config.yaml
num_hidden_layers: 9
hidden_size: 160
num_attention_heads: 2
num_key_value_heads: 2
head_dim: 64
intermediate_size: 640
vocab_size: 21411
hidden_act: "gelu"
norm: "layernorm"
norm_place: "pre"
norm_eps: 1e-06
positions: "learned"
qk_norm: false
attn_scale: 0.125
bias: "none"
tie_word_embeddings: true
parallel_block: false
init: "uniform"
init_std_qkv: 0.0362
init_std_o: 0.00955
init_std_up: 0.0362
init_std_down: 0.00427
optimizer: "muon_variant"
learning_rate: 0.00537
beta1: 0.95
weight_decay: 0.032
lr_head: 0.00404
max_grad_norm: 1.0
warmup_steps: 200
schedule: "wsd"
decay_fraction: 0.754
decay_shape: "linear"
final_lr_fraction: 0.0
batch_tokens: [8192, 16384, 32768, 65536]
max_seq_len: 512
doc_mask: false
train_tokens: 131500000
max_steps: 5026
dataset: "wikipedia_en"
Each number is 50 + 15 x the weight over the matrix's rms, rounded and kept within 0 to 99. Layers, rows and columns count from 0.

# up: layer 3 MLP up, 640x160, rms 0.138, rows 497-518, columns 0-159
# down: layer 3 MLP down (transposed), 640x160, rms 0.0659, rows 497-517, columns 0-159
up497:84 34 59 67 42 50 42 28 60 74 86 72 63 43 21 57 37 36 54 46 58 39 16 56 26 54 57 59 22 78 59 38 54 58 33 34 49 86 48 68 68 47 40 56 25 52 42 37 60 38 61 55 51 51 20 34 36 40 49 63 54 48 49 50 49 76 36 48 65 40 69 49 59 52 51 37 43 68 27 50 30 39 27 27 54 32 58 60 44 56 21 61 74 34 47 25 48 55 51 43 65 44 52 52 63 38 28 36 40 27 56 32 59 33 46 54 65 48 36 47 28 48 70 51 54 50 49 30 66 67 47 49 71 51 67 70 29 36 86 66 75 79 45 51 33 50 75 76 50 47 70 60 30 45 75 36 84 51 44 47
down497:46 49 38 42 39 39 41 48 53 70 88 26 41 61 53 03 45 48 65 47 49 36 47 51 66 55 44 23 51 61 44 46 40 55 48 42 43 68 52 60 34 41 48 22 42 75 39 47 33 40 43 61 79 48 60 56 37 73 57 31 39 73 66 53 36 50 29 52 49 36 56 47 49 37 52 52 66 50 68 61 50 51 46 51 51 54 29 68 44 65 59 46 23 59 12 68 44 58 14 58 24 54 61 47 28 64 43 53 42 74 46 41 56 46 58 44 53 61 50 43 35 54 54 46 49 63 70 11 50 63 81 69 44 37 52 66 30 49 73 44 33 65 56 61 53 93 50 32 61 62 49 67 36 66 71 74 18 54 46 55
up498:46 34 58 63 47 58 38 36 58 56 28 71 55 57 77 56 46 38 55 45 61 20 29 44 48 39 35 38 43 59 48 55 62 54 41 20 54 88 17 65 43 33 61 45 60 43 63 55 52 65 45 47 58 40 51 62 56 57 48 70 60 40 60 44 23 47 38 48 40 39 54 51 52 67 50 38 55 42 63 47 69 54 53 50 57 50 45 57 49 52 43 63 42 59 62 69 67 38 51 71 53 59 59 42 37 34 54 45 37 46 90 51 52 60 66 43 62 61 53 56 37 56 53 57 54 40 54 63 19 50 45 58 41 64 68 43 29 55 55 53 43 64 08 29 51 66 45 58 66 37 52 28 42 55 51 32 34 45 57 45
down498:35 49 33 53 42 72 45 52 38 52 54 43 44 47 39 28 62 37 43 66 51 74 68 35 64 68 61 36 33 41 64 41 31 48 42 40 34 22 83 46 82 39 43 48 58 56 34 43 58 56 73 36 64 59 52 39 51 41 60 56 35 62 63 64 55 56 59 57 59 61 37 23 48 27 60 57 49 56 51 66 53 34 42 47 45 52 59 39 56 41 54 28 62 53 50 55 24 47 61 47 50 61 48 53 40 53 81 52 63 40 17 36 60 63 35 69 36 56 21 42 56 56 60 24 52 55 58 36 76 49 76 42 57 39 50 55 71 46 39 29 41 47 75 52 53 53 51 53 51 68 66 53 59 48 46 60 47 54 35 31
up499:67 44 48 54 48 35 68 71 32 38 33 28 50 76 49 55 49 69 55 31 53 44 58 61 49 39 65 59 53 73 14 54 61 30 42 42 49 34 54 61 38 74 61 40 42 48 68 47 26 46 63 33 74 52 46 74 50 02 58 55 35 60 43 54 41 59 76 24 60 48 82 41 44 51 22 34 39 62 49 27 56 37 34 50 30 45 82 61 43 53 34 41 86 21 17 35 65 56 58 65 64 39 73 29 40 82 49 68 59 66 66 61 49 29 43 11 38 69 57 57 67 65 33 43 72 30 31 59 23 48 44 43 72 64 65 33 72 62 94 48 27 51 52 48 52 61 66 55 67 38 50 56 35 53 38 56 39 80 51 73
down499:45 55 35 50 71 59 33 99 68 69 60 68 70 32 51 30 69 63 50 64 32 42 63 56 28 50 54 34 26 29 48 49 49 49 46 67 58 30 61 49 66 76 32 45 58 39 77 47 21 31 28 51 44 56 47 69 48 42 80 58 39 43 33 46 64 38 21 35 69 52 52 46 27 46 62 14 35 47 00 85 60 50 58 40 56 40 57 67 26 50 49 51 43 45 57 39 52 52 64 51 33 78 75 63 49 61 51 41 73 59 22 63 58 41 62 44 53 33 28 52 82 52 56 44 51 60 37 59 74 51 59 23 41 46 13 76 52 54 87 56 43 55 63 47 39 71 38 56 57 45 21 99 41 58 27 58 08 56 45 33
up500:46 33 28 53 52 29 42 16 83 52 73 77 11 58 43 41 64 61 55 57 78 41 68 86 46 44 34 61 86 26 33 71 39 29 39 63 51 62 54 38 47 52 43 47 36 58 67 56 18 68 68 51 30 70 62 56 34 54 43 47 47 60 33 24 53 71 97 57 62 38 64 55 24 35 15 48 38 45 36 33 59 62 62 75 51 63 30 62 51 52 62 28 58 44 43 47 54 41 30 47 55 25 30 58 51 61 85 26 55 72 66 48 25 60 38 33 58 44 49 58 59 47 59 56 62 62 54 67 61 46 61 49 29 24 63 53 21 31 69 52 68 69 71 73 46 69 57 56 59 18 29 37 24 27 63 62 48 48 59 83
down500:36 27 68 34 64 41 64 60 40 31 34 59 64 70 43 21 48 36 34 54 63 47 66 26 44 67 36 48 44 56 70 56 28 46 58 42 48 49 62 90 64 53 62 59 36 50 41 66 64 44 37 42 29 61 44 77 61 52 44 32 46 07 54 89 67 70 67 33 65 68 49 32 61 23 61 43 55 85 35 41 50 35 44 43 62 20 48 53 53 44 43 53 57 36 34 49 28 21 81 16 61 54 77 57 68 14 37 61 51 73 43 51 48 51 73 47 86 20 62 56 37 59 66 40 32 35 52 37 30 57 79 48 31 59 37 38 73 60 52 55 39 41 54 56 62 29 48 58 37 53 55 84 46 28 43 38 47 70 61 62
up501:46 54 39 80 60 52 27 51 52 26 26 39 23 55 07 54 74 40 37 27 55 61 23 42 39 51 57 62 74 46 19 52 45 68 45 25 41 32 59 67 50 61 60 41 63 54 64 55 51 69 39 51 69 56 38 91 49 51 44 43 36 59 53 65 09 44 42 37 50 70 57 56 39 68 35 42 40 51 74 34 45 37 56 67 39 73 88 44 41 17 55 38 51 49 36 55 71 47 74 48 66 44 61 63 74 50 48 54 69 56 60 61 62 84 36 55 48 36 31 58 55 61 39 39 61 65 32 60 69 63 67 69 83 47 26 61 19 39 40 63 36 61 63 61 58 40 58 57 42 42 32 46 49 57 38 65 70 27 55 60
down501:50 47 46 92 24 56 35 73 93 32 42 43 24 41 33 80 68 63 47 40 75 52 65 56 53 47 30 66 55 43 35 36 36 63 52 35 45 68 69 55 57 56 48 48 41 32 81 40 39 25 54 35 52 41 50 51 46 65 61 44 50 64 25 44 34 62 39 61 51 58 59 42 52 46 52 34 44 57 55 54 30 42 53 64 51 50 73 54 40 54 43 40 36 55 62 78 46 63 38 58 36 46 56 48 41 43 42 60 41 58 34 59 20 62 73 44 62 31 27 43 81 91 35 83 36 48 31 41 26 38 45 62 52 49 43 36 49 35 31 56 52 57 70 58 44 65 44 51 48 55 43 65 45 28 57 45 47 61 78 59
up502:45 27 63 31 64 64 66 58 27 44 63 72 47 51 42 42 34 45 41 28 68 52 61 45 46 35 47 73 59 56 37 43 55 17 89 59 92 33 35 61 61 52 45 34 03 54 51 63 49 22 42 58 35 47 54 55 59 81 68 36 47 74 38 69 47 25 31 35 42 72 46 29 55 53 45 61 63 48 39 51 50 44 56 56 51 69 58 46 60 71 63 49 65 31 48 40 62 73 52 29 61 49 55 61 37 62 50 69 62 53 32 54 25 71 66 41 54 40 56 48 49 27 51 32 16 39 66 57 20 58 21 47 27 58 19 53 75 46 60 53 73 47 35 58 74 65 46 78 73 50 62 33 43 62 59 48 47 35 78 44
down502:78 53 32 66 41 49 32 55 73 72 37 50 67 60 69 60 47 54 71 46 58 67 42 57 71 38 39 47 44 42 65 51 63 49 33 41 43 34 74 29 33 58 54 51 54 26 45 34 75 64 65 50 33 71 55 64 71 28 70 82 68 60 35 37 46 59 34 56 39 18 58 38 41 65 64 38 43 24 47 62 39 57 41 47 39 45 61 38 70 40 44 42 42 85 48 61 38 65 31 59 27 61 47 18 52 47 89 41 37 54 54 39 44 23 40 68 55 49 66 52 48 59 51 59 53 43 37 35 44 53 94 51 57 32 43 56 27 60 66 54 40 79 45 67 54 44 32 41 46 47 31 44 31 30 53 38 57 45 48 29
up503:38 18 51 51 58 59 46 72 27 48 74 24 53 32 11 69 28 25 43 73 43 52 50 42 83 37 42 50 44 71 67 47 53 62 57 51 25 67 56 35 33 53 48 72 55 43 56 75 29 70 60 62 48 59 89 49 29 49 56 49 56 59 50 34 73 60 49 48 65 29 56 46 58 67 45 43 57 19 46 56 74 31 40 44 79 42 39 46 49 36 47 49 69 42 45 59 55 49 63 62 24 15 68 41 51 51 90 46 43 75 46 32 33 38 76 31 49 27 38 36 54 41 02 39 52 60 83 57 55 28 46 75 62 47 46 73 53 47 36 53 36 57 61 59 37 57 41 38 30 26 75 48 58 39 73 80 62 43 58 61
down503:54 34 60 33 53 48 54 49 49 37 83 60 55 57 47 42 43 70 43 44 47 52 21 32 64 82 31 89 49 26 57 48 61 59 56 60 68 44 52 31 90 42 27 39 35 47 47 49 44 38 32 51 49 75 44 15 55 59 61 49 54 36 30 38 62 48 52 63 58 40 57 31 56 59 66 45 69 56 60 47 66 43 25 48 52 54 45 60 37 58 44 27 66 86 47 44 50 76 49 55 40 46 66 51 45 56 40 20 51 36 62 82 56 40 53 31 31 65 62 37 43 74 30 48 72 56 90 49 33 62 99 44 32 54 36 34 46 43 53 32 45 38 21 21 33 54 68 74 46 89 48 42 40 41 65 31 69 46 45 57
up504:57 71 50 48 44 47 55 43 11 18 50 27 56 36 83 38 50 42 50 81 69 60 37 48 20 51 44 45 17 79 13 80 62 60 53 53 35 74 35 40 73 38 40 70 41 69 34 41 45 58 58 43 56 15 39 53 59 55 81 53 46 47 47 50 41 54 44 29 33 54 66 61 33 64 40 72 60 48 51 21 47 36 64 46 63 34 87 54 30 72 42 57 41 70 48 51 82 09 30 54 33 25 45 39 43 69 55 38 87 69 53 37 74 62 36 58 26 52 65 60 45 61 15 44 42 23 58 70 73 31 35 73 58 33 33 28 49 44 57 51 28 39 33 46 65 78 32 51 61 92 55 41 37 47 52 68 55 72 30 39
down504:49 52 88 82 46 57 47 53 23 50 57 24 71 18 51 33 46 57 41 79 48 40 60 53 50 00 61 76 70 38 23 56 60 28 42 54 52 33 48 49 63 24 43 53 36 59 59 69 34 65 67 42 62 61 65 38 43 47 73 37 51 58 36 29 40 56 69 28 26 44 34 81 61 73 56 51 36 48 42 25 49 08 36 24 75 63 44 75 48 39 90 47 24 68 38 75 51 48 32 50 37 41 66 47 45 72 32 53 44 60 40 36 52 16 14 62 57 80 37 46 20 68 58 42 59 17 73 44 79 64 50 70 47 18 64 57 16 69 59 63 44 63 71 33 65 62 51 11 82 70 62 65 54 51 32 50 54 50 58 53
up505:33 40 30 32 62 60 40 63 38 51 44 82 57 57 56 76 28 17 45 53 50 44 29 47 63 48 55 57 72 30 58 61 44 52 40 59 55 71 52 53 45 51 47 67 46 36 51 43 71 41 35 46 55 34 45 45 31 69 53 70 79 59 44 33 52 52 47 38 56 46 62 12 41 43 26 66 30 48 25 36 32 60 50 30 18 24 70 57 52 63 19 55 31 57 47 46 32 67 40 68 51 41 54 34 27 46 57 41 70 41 72 37 45 51 56 37 63 60 46 55 69 29 47 38 60 60 50 54 65 74 35 65 92 67 45 30 69 65 50 31 32 77 36 49 72 40 50 59 61 41 63 65 56 41 53 24 41 32 71 44
down505:52 54 54 61 62 26 64 56 27 28 52 39 49 68 33 42 53 48 60 83 56 58 61 54 46 62 56 37 43 32 39 70 56 78 29 48 57 43 39 52 49 23 45 20 53 50 57 63 32 79 59 68 58 59 44 41 64 36 33 14 41 56 34 61 50 26 35 49 39 46 88 67 51 42 55 57 45 43 63 51 53 73 76 51 59 67 79 40 45 55 68 62 74 43 45 37 69 65 62 20 29 22 49 61 72 44 37 59 52 37 15 30 69 26 42 43 33 49 34 52 41 49 58 49 52 74 34 64 40 30 60 35 54 58 48 55 58 40 57 50 70 35 71 62 38 42 46 58 29 42 40 56 56 52 41 55 60 55 42 71
up506:26 21 43 66 53 34 85 18 59 47 59 65 55 42 67 52 41 61 54 88 57 54 43 37 81 47 45 58 60 62 60 44 50 63 51 68 42 47 57 36 68 56 26 63 33 52 60 31 67 64 37 57 49 45 30 41 14 54 39 51 34 86 55 83 79 44 47 61 65 44 49 52 52 23 27 54 52 45 46 73 54 36 63 50 41 46 41 55 47 37 07 55 51 54 46 65 54 56 32 49 65 48 51 44 82 22 54 35 31 40 54 40 59 44 35 52 48 45 37 54 67 21 41 65 48 70 62 50 50 72 41 58 18 39 69 57 37 36 37 98 48 56 38 36 46 76 59 43 37 36 42 53 05 39 68 45 85 69 61 30
down506:25 39 04 31 59 61 58 61 59 26 45 52 24 45 52 72 55 51 51 48 47 26 54 47 85 58 28 57 45 75 55 47 54 60 57 53 57 67 64 67 52 49 29 38 68 50 53 71 56 60 71 19 70 67 12 36 35 51 81 51 46 36 59 73 34 55 28 12 56 46 45 57 44 36 38 38 49 47 46 58 40 45 50 40 20 63 47 39 39 28 46 52 66 22 52 41 61 45 51 76 67 42 63 55 78 43 63 58 31 70 33 83 50 37 50 52 62 80 46 65 64 28 45 84 43 59 64 60 61 40 53 41 62 81 52 46 52 43 37 42 48 50 41 28 51 65 41 49 52 28 18 48 43 70 51 43 55 48 61 39
up507:59 68 47 37 46 62 46 48 59 50 54 57 64 49 32 29 35 58 52 52 33 54 73 42 62 45 54 35 58 58 57 50 68 11 61 31 51 64 70 46 64 49 60 26 53 37 56 58 41 40 49 48 38 58 63 61 49 50 58 64 42 56 76 44 48 54 41 63 47 49 59 59 53 53 57 62 44 54 52 27 50 39 48 45 63 39 59 43 50 49 33 40 54 44 63 34 38 57 44 55 69 60 50 50 62 43 64 77 47 44 78 74 45 43 43 46 68 50 68 47 53 65 50 19 48 39 57 50 63 42 35 39 47 61 63 56 52 55 52 63 68 58 29 57 65 48 45 37 39 39 66 49 40 47 58 51 61 52 29 35
down507:58 37 48 49 58 45 39 29 71 62 41 35 49 47 64 73 55 38 56 48 38 25 35 73 68 58 57 59 50 51 49 84 39 62 31 59 60 44 48 57 44 54 41 70 47 51 49 36 64 51 39 41 54 50 57 65 64 54 68 39 62 35 47 52 46 56 49 51 45 60 47 28 47 53 41 45 56 54 64 56 43 31 44 63 62 51 45 49 45 50 77 54 44 27 34 56 41 58 65 56 59 42 52 51 53 44 58 52 55 59 60 73 70 44 44 62 54 30 50 53 52 34 50 43 45 42 46 35 50 52 50 46 29 43 42 55 39 49 43 33 39 27 69 32 47 60 63 53 69 51 45 28 44 48 34 53 39 43 60 71
up508:45 29 64 40 70 57 57 81 56 75 29 48 68 52 67 47 65 57 39 53 66 66 28 55 57 34 53 48 55 32 60 58 49 43 32 68 31 43 64 47 47 39 07 63 49 45 44 49 75 34 48 50 46 34 55 61 34 70 38 33 44 66 38 50 56 35 49 64 48 46 32 38 66 61 50 46 41 44 58 51 62 56 38 49 61 60 76 59 46 37 46 45 41 48 37 44 29 50 36 48 63 40 49 69 41 74 40 29 54 49 25 38 53 47 32 60 10 66 61 60 59 50 22 44 66 40 43 41 45 55 49 38 47 38 69 47 54 32 51 68 54 36 38 78 44 27 54 58 69 54 39 63 62 64 48 52 46 43 44 62
down508:61 47 47 42 32 55 50 34 71 78 29 33 57 42 40 64 80 49 65 44 54 64 29 52 64 38 39 57 15 43 53 60 61 35 31 61 40 67 34 55 53 58 00 54 53 62 31 32 69 55 45 50 62 16 59 42 49 63 56 30 50 32 20 61 71 50 37 99 59 53 35 41 76 64 47 53 52 44 55 54 60 46 49 31 64 54 60 53 50 26 54 34 49 73 51 53 34 51 52 50 58 60 39 56 56 45 39 50 60 47 68 63 67 51 50 34 34 48 48 60 60 67 58 44 49 54 22 39 37 48 66 44 39 47 58 81 56 29 51 31 59 33 42 70 67 46 47 41 61 42 34 30 55 44 44 47 49 70 80 61
up509:52 42 77 57 48 19 54 55 37 55 51 47 46 57 67 55 64 75 23 57 62 59 66 57 47 48 56 29 45 44 44 52 54 40 22 64 44 34 34 25 58 37 29 82 61 37 34 55 36 62 59 58 48 70 23 43 50 40 39 40 45 53 51 33 52 27 62 60 54 65 27 44 62 53 41 50 11 46 56 50 83 28 59 59 31 80 57 56 38 64 66 66 49 47 52 53 31 38 50 60 40 32 43 52 27 54 49 31 48 55 45 40 43 46 33 66 34 57 32 63 32 64 36 69 68 53 55 38 51 55 40 60 46 45 60 36 37 23 64 68 38 36 33 69 45 56 64 53 69 60 25 49 56 75 72 83 41 53 51 48
down509:41 37 76 46 38 33 17 54 60 55 52 38 63 42 34 39 50 45 85 52 46 60 48 68 25 55 52 42 45 45 39 75 28 66 55 63 27 45 63 33 63 29 39 41 82 46 44 79 49 24 50 43 62 33 53 72 36 54 44 23 65 38 43 67 45 60 46 29 47 65 42 58 70 61 62 48 45 55 31 51 50 66 45 56 42 47 73 49 64 43 55 45 52 55 45 59 37 64 33 75 31 10 51 60 52 70 55 55 56 54 55 44 77 23 62 46 43 52 38 38 41 62 52 59 37 62 26 36 55 23 60 44 64 55 58 80 58 44 63 71 29 53 53 50 59 44 49 63 40 54 52 45 58 55 63 43 46 38 52 50
up510:34 53 42 49 65 64 49 42 25 63 44 73 26 54 57 43 23 42 37 53 40 21 37 64 37 49 37 57 59 50 29 53 63 16 60 22 63 42 37 69 37 53 55 52 25 41 75 61 51 72 50 55 61 65 41 80 26 63 58 57 76 54 65 68 58 54 50 34 31 19 56 49 35 60 48 71 53 39 47 58 59 26 57 36 37 52 44 44 47 71 47 49 52 39 59 35 61 36 46 47 47 65 83 51 53 62 62 42 69 68 50 50 23 53 45 89 66 77 58 28 55 38 34 37 33 51 51 38 28 54 66 61 61 61 52 44 38 46 60 54 67 37 45 59 43 64 59 53 60 70 63 69 13 65 47 39 46 30 54 54
down510:49 61 50 38 44 72 58 38 73 64 55 54 85 39 37 45 81 38 54 31 44 99 44 39 65 47 56 42 65 52 43 70 53 28 66 43 48 40 51 45 56 48 56 38 43 48 57 55 64 51 36 45 47 50 68 35 59 42 26 40 19 32 58 19 27 49 51 50 56 51 44 60 75 68 58 54 51 49 59 47 37 38 61 51 60 26 50 49 39 60 55 37 64 45 63 61 45 56 20 46 79 58 50 57 41 52 46 53 22 40 56 57 61 61 63 56 67 49 61 65 42 50 44 57 66 38 58 35 58 33 49 31 63 31 59 52 53 55 28 21 42 41 51 44 71 50 39 31 62 59 45 37 50 42 45 38 65 59 49 55
up511:61 37 71 42 45 59 43 50 63 70 41 78 43 64 86 61 45 41 52 17 41 67 27 14 69 53 60 48 81 73 52 42 56 71 58 92 34 66 39 34 33 60 78 35 62 41 55 61 18 50 63 28 26 26 73 43 51 58 45 49 54 56 54 25 66 21 49 81 65 70 42 28 39 81 37 46 45 53 48 66 58 68 37 77 36 53 45 45 53 43 70 46 48 47 50 55 58 57 16 79 62 62 16 41 34 57 55 72 34 29 59 13 63 42 37 42 60 35 60 44 88 32 59 47 36 44 32 45 75 77 66 50 76 21 22 50 36 58 42 53 60 73 17 62 42 78 35 54 30 36 56 52 53 48 23 51 41 26 57 57
down511:51 38 68 59 54 60 59 39 30 60 40 64 83 43 45 53 38 66 51 23 62 57 69 74 41 67 53 64 61 53 51 36 58 49 49 48 49 75 42 17 34 36 66 34 58 39 66 50 47 24 60 55 52 32 41 57 58 45 27 43 44 59 31 28 29 68 41 45 29 62 77 70 78 29 53 46 35 28 61 52 46 30 81 60 70 79 41 53 63 64 36 38 25 49 52 37 65 39 33 53 55 37 32 49 48 57 99 63 46 73 34 62 36 17 24 65 57 42 51 40 36 52 71 41 57 53 47 34 35 59 63 38 48 58 62 65 60 36 29 19 28 54 69 53 59 49 40 39 66 60 64 59 53 60 47 49 24 45 54 69
up512:41 60 62 51 52 74 51 49 21 18 67 63 40 52 34 32 48 70 62 43 31 72 73 60 65 46 34 01 73 60 68 47 13 28 53 29 57 51 82 83 42 73 61 38 35 73 72 40 48 43 40 58 31 33 35 30 38 51 47 53 68 40 22 29 46 62 47 49 53 42 36 56 58 40 54 47 23 65 43 37 43 34 68 22 61 38 29 52 78 20 42 53 51 65 45 63 48 36 66 67 35 46 75 54 75 76 40 58 63 57 47 67 32 69 39 46 49 72 46 14 57 48 52 60 61 53 47 37 50 43 65 48 66 20 51 60 45 53 58 49 69 60 63 47 31 65 72 61 41 20 23 56 46 61 45 44 86 66 54 62
down512:53 57 63 55 68 58 77 55 49 65 55 39 60 28 71 19 34 50 42 37 04 61 27 58 45 54 59 54 52 61 85 37 49 28 12 54 66 51 54 57 44 59 23 43 42 31 19 38 59 54 41 28 53 12 65 36 42 66 74 60 69 52 44 87 33 60 89 61 63 27 66 72 54 44 05 64 49 35 57 64 56 30 60 86 55 67 21 50 06 81 31 59 51 47 61 42 64 49 42 50 23 57 54 55 38 70 59 71 30 29 41 40 53 78 47 54 52 47 63 49 39 70 53 20 59 47 23 12 50 48 26 45 54 63 43 66 49 55 66 58 40 75 44 18 49 52 58 45 48 56 47 59 55 30 61 76 60 58 54 73
up513:48 31 51 64 45 20 69 58 45 63 82 85 30 08 50 49 33 27 51 78 28 74 40 51 38 25 51 64 50 43 34 59 31 31 46 39 33 58 81 40 61 34 46 46 17 62 61 36 97 57 62 48 48 44 71 49 51 47 57 34 50 43 50 30 48 66 22 60 29 20 59 58 60 72 62 89 46 52 40 48 37 43 49 76 43 69 62 21 68 58 31 40 47 36 49 52 60 32 31 70 46 53 63 62 52 89 48 33 55 46 48 40 21 76 70 44 65 35 50 36 53 62 35 52 35 29 62 47 67 70 83 47 69 63 64 75 29 77 43 48 43 41 33 39 45 54 67 71 45 59 24 34 52 23 42 51 57 67 58 65
down513:47 46 41 63 45 56 40 63 60 33 62 50 62 50 39 44 55 58 37 42 45 27 58 77 29 44 31 67 67 73 50 43 36 35 64 46 13 38 51 57 58 69 32 54 31 72 99 26 18 38 76 91 41 52 83 69 28 53 56 37 31 58 27 81 69 59 59 21 47 25 46 45 36 66 55 35 36 49 27 90 60 36 49 49 53 21 81 60 74 34 67 56 84 36 27 49 30 52 73 45 30 58 47 41 52 23 24 29 46 54 48 36 55 44 71 44 59 35 58 31 79 37 79 24 36 42 61 34 64 49 62 16 49 48 58 41 47 59 49 39 58 70 55 64 68 11 76 35 35 46 73 77 67 49 43 74 50 45 48 67
up514:35 57 60 46 51 21 67 53 64 45 48 56 64 33 36 15 33 52 45 51 49 48 41 62 38 47 45 38 33 47 47 39 48 55 44 21 60 39 57 49 24 31 44 51 43 46 36 79 48 82 69 70 59 60 44 65 33 59 40 25 77 51 46 63 62 18 41 49 38 77 82 40 65 75 50 60 61 38 44 48 54 55 64 55 56 67 35 57 59 29 49 65 53 43 41 44 57 38 56 41 54 46 58 49 58 40 60 61 39 15 42 45 50 35 36 57 66 79 26 51 45 47 61 63 45 85 44 57 72 30 46 55 46 34 21 46 46 57 51 72 44 46 72 42 44 46 48 52 59 39 72 68 50 41 59 20 64 54 26 61
down514:38 34 58 58 41 35 35 39 81 27 43 63 48 25 36 31 57 43 49 32 66 38 23 41 57 55 64 26 57 51 66 50 51 45 45 41 20 51 58 52 48 57 32 60 47 45 65 43 60 50 54 50 49 50 32 48 59 40 39 64 54 59 53 45 48 73 72 27 40 51 58 47 57 50 32 32 68 54 43 68 55 63 61 30 53 57 31 49 13 50 41 27 37 43 74 48 45 50 48 54 57 50 56 45 41 45 23 42 49 52 44 51 46 40 55 55 66 47 81 61 51 55 44 43 78 44 53 42 55 83 55 45 52 53 40 41 61 74 60 56 47 79 50 49 65 51 55 57 37 45 62 58 41 58 63 50 56 66 66 65
up515:61 29 57 66 50 22 75 51 70 49 35 50 22 74 16 57 50 99 52 72 37 34 37 51 30 33 82 60 25 63 32 77 54 63 52 35 61 33 64 25 99 52 71 47 66 33 40 77 38 58 69 78 56 66 39 73 66 52 42 14 25 60 52 59 83 27 36 58 55 60 38 73 67 69 50 42 54 49 73 54 54 67 52 32 37 68 40 46 18 35 35 65 63 43 31 47 62 21 53 59 32 48 60 50 80 53 29 61 53 61 33 60 48 28 27 73 39 56 31 47 35 41 71 53 43 43 03 73 59 60 57 39 29 37 54 44 53 32 51 80 50 33 43 50 24 47 69 44 58 43 37 26 53 58 53 42 52 48 39 73
down515:68 70 45 88 53 60 81 82 18 33 62 45 69 31 48 32 63 78 66 92 61 40 53 42 57 36 60 47 58 47 35 44 37 28 55 53 68 25 65 57 60 54 55 70 21 44 35 74 66 82 51 70 34 56 51 29 42 67 79 29 40 34 39 70 72 15 85 60 69 56 50 45 75 66 23 84 24 27 33 41 41 17 63 53 65 79 86 35 50 00 54 41 51 12 51 43 69 46 57 40 10 41 74 54 77 48 26 49 51 38 08 36 57 45 50 60 59 33 30 42 64 45 51 52 35 79 01 60 34 42 51 15 68 17 37 30 50 49 79 57 43 53 53 60 55 59 70 61 53 43 35 62 67 53 51 49 61 50 22 24
up516:55 67 57 47 29 50 59 51 39 43 22 43 82 48 59 68 26 56 70 59 44 58 43 58 56 67 55 53 58 49 26 44 57 38 61 67 67 34 80 38 48 52 74 41 75 48 51 46 21 46 45 36 29 63 30 41 61 57 56 48 51 37 25 36 49 46 69 57 68 41 53 52 47 58 29 40 44 58 47 67 54 89 60 43 48 38 58 45 85 70 46 85 50 33 38 29 59 55 62 44 44 48 33 57 48 65 24 41 68 40 48 51 54 34 28 58 62 25 40 51 78 21 50 36 55 46 15 74 23 69 49 39 54 47 59 41 47 43 80 52 52 62 53 55 26 33 39 48 63 61 47 32 29 48 53 55 51 55 88 33
down516:35 42 24 52 46 46 57 42 73 50 71 80 31 36 35 69 45 40 39 17 32 50 67 39 60 42 29 42 49 75 79 76 46 30 52 52 45 61 16 59 39 31 20 43 43 56 55 57 62 24 46 54 33 48 50 64 56 58 61 53 43 35 61 49 60 57 38 44 19 44 68 28 68 39 66 47 76 44 66 48 28 27 25 77 60 65 38 87 72 65 56 32 70 43 46 52 32 52 44 67 72 78 60 46 57 45 30 22 59 54 50 44 59 56 46 50 53 52 62 48 16 62 65 21 44 72 79 52 54 51 51 50 47 52 59 58 66 32 62 45 62 35 45 22 47 62 47 48 64 60 52 53 70 28 54 39 74 59 38 46
up517:45 42 53 80 42 30 41 57 36 46 24 54 79 46 35 48 41 44 44 51 58 38 85 55 57 61 55 47 76 63 61 51 42 57 45 60 62 75 53 32 61 53 73 42 64 42 50 48 46 72 55 20 46 39 42 53 31 60 44 46 39 73 31 27 51 50 41 36 44 31 49 48 38 44 50 42 61 45 64 41 38 49 51 62 50 33 33 81 60 66 42 59 58 47 34 45 39 40 64 29 71 37 27 62 71 45 59 59 63 52 58 21 66 41 57 65 39 47 55 56 82 34 50 55 29 45 66 46 51 47 46 54 64 66 59 41 23 48 70 76 54 65 55 40 30 29 54 53 28 51 51 47 38 43 54 59 47 58 67 59
down517:51 62 37 60 62 69 30 48 66 70 71 42 36 22 39 45 44 42 28 49 57 45 44 17 54 56 70 61 46 52 65 56 41 50 57 31 22 33 52 63 64 66 56 66 44 84 75 36 52 39 42 35 37 32 41 25 42 48 48 53 53 04 48 44 68 42 46 57 38 58 47 40 55 53 57 70 35 50 38 56 68 29 54 57 52 61 50 31 54 47 38 40 69 29 66 25 57 66 71 54 59 64 93 46 50 39 69 39 44 59 43 58 58 67 68 48 49 49 62 68 50 51 50 45 55 77 50 44 43 47 26 45 52 46 41 62 52 53 56 19 50 30 61 59 42 50 51 61 35 36 37 39 63 42 58 61 57 68 56 41
up518:54 32 54 58 67 50 52 52 69 12 52 58 44 34 62 48 20 27 71 58 53 46 33 24 77 52 29 51 35 71 44 56 56 42 78 62 54 43 31 44 37 48 49 63 74 68 36 69 66 64 69 47 29 63 56 66 54 62 34 52 85 59 27 73 45 29 60 83 57 42 22 20 44 76 58 64 52 27 47 31 46 44 47 31 68 41 36 55 62 39 17 45 36 43 35 31 57 40 64 49 35 67 67 47 78 53 49 58 79 28 45 56 81 44 48 56 65 53 41 35 59 76 56 51 58 37 61 72 37 41 43 31 48 32 51 56 47 32 61 73 61 54 39 57 25 67 47 40 50 12 19 47 57 47 58 54 44 67 42 28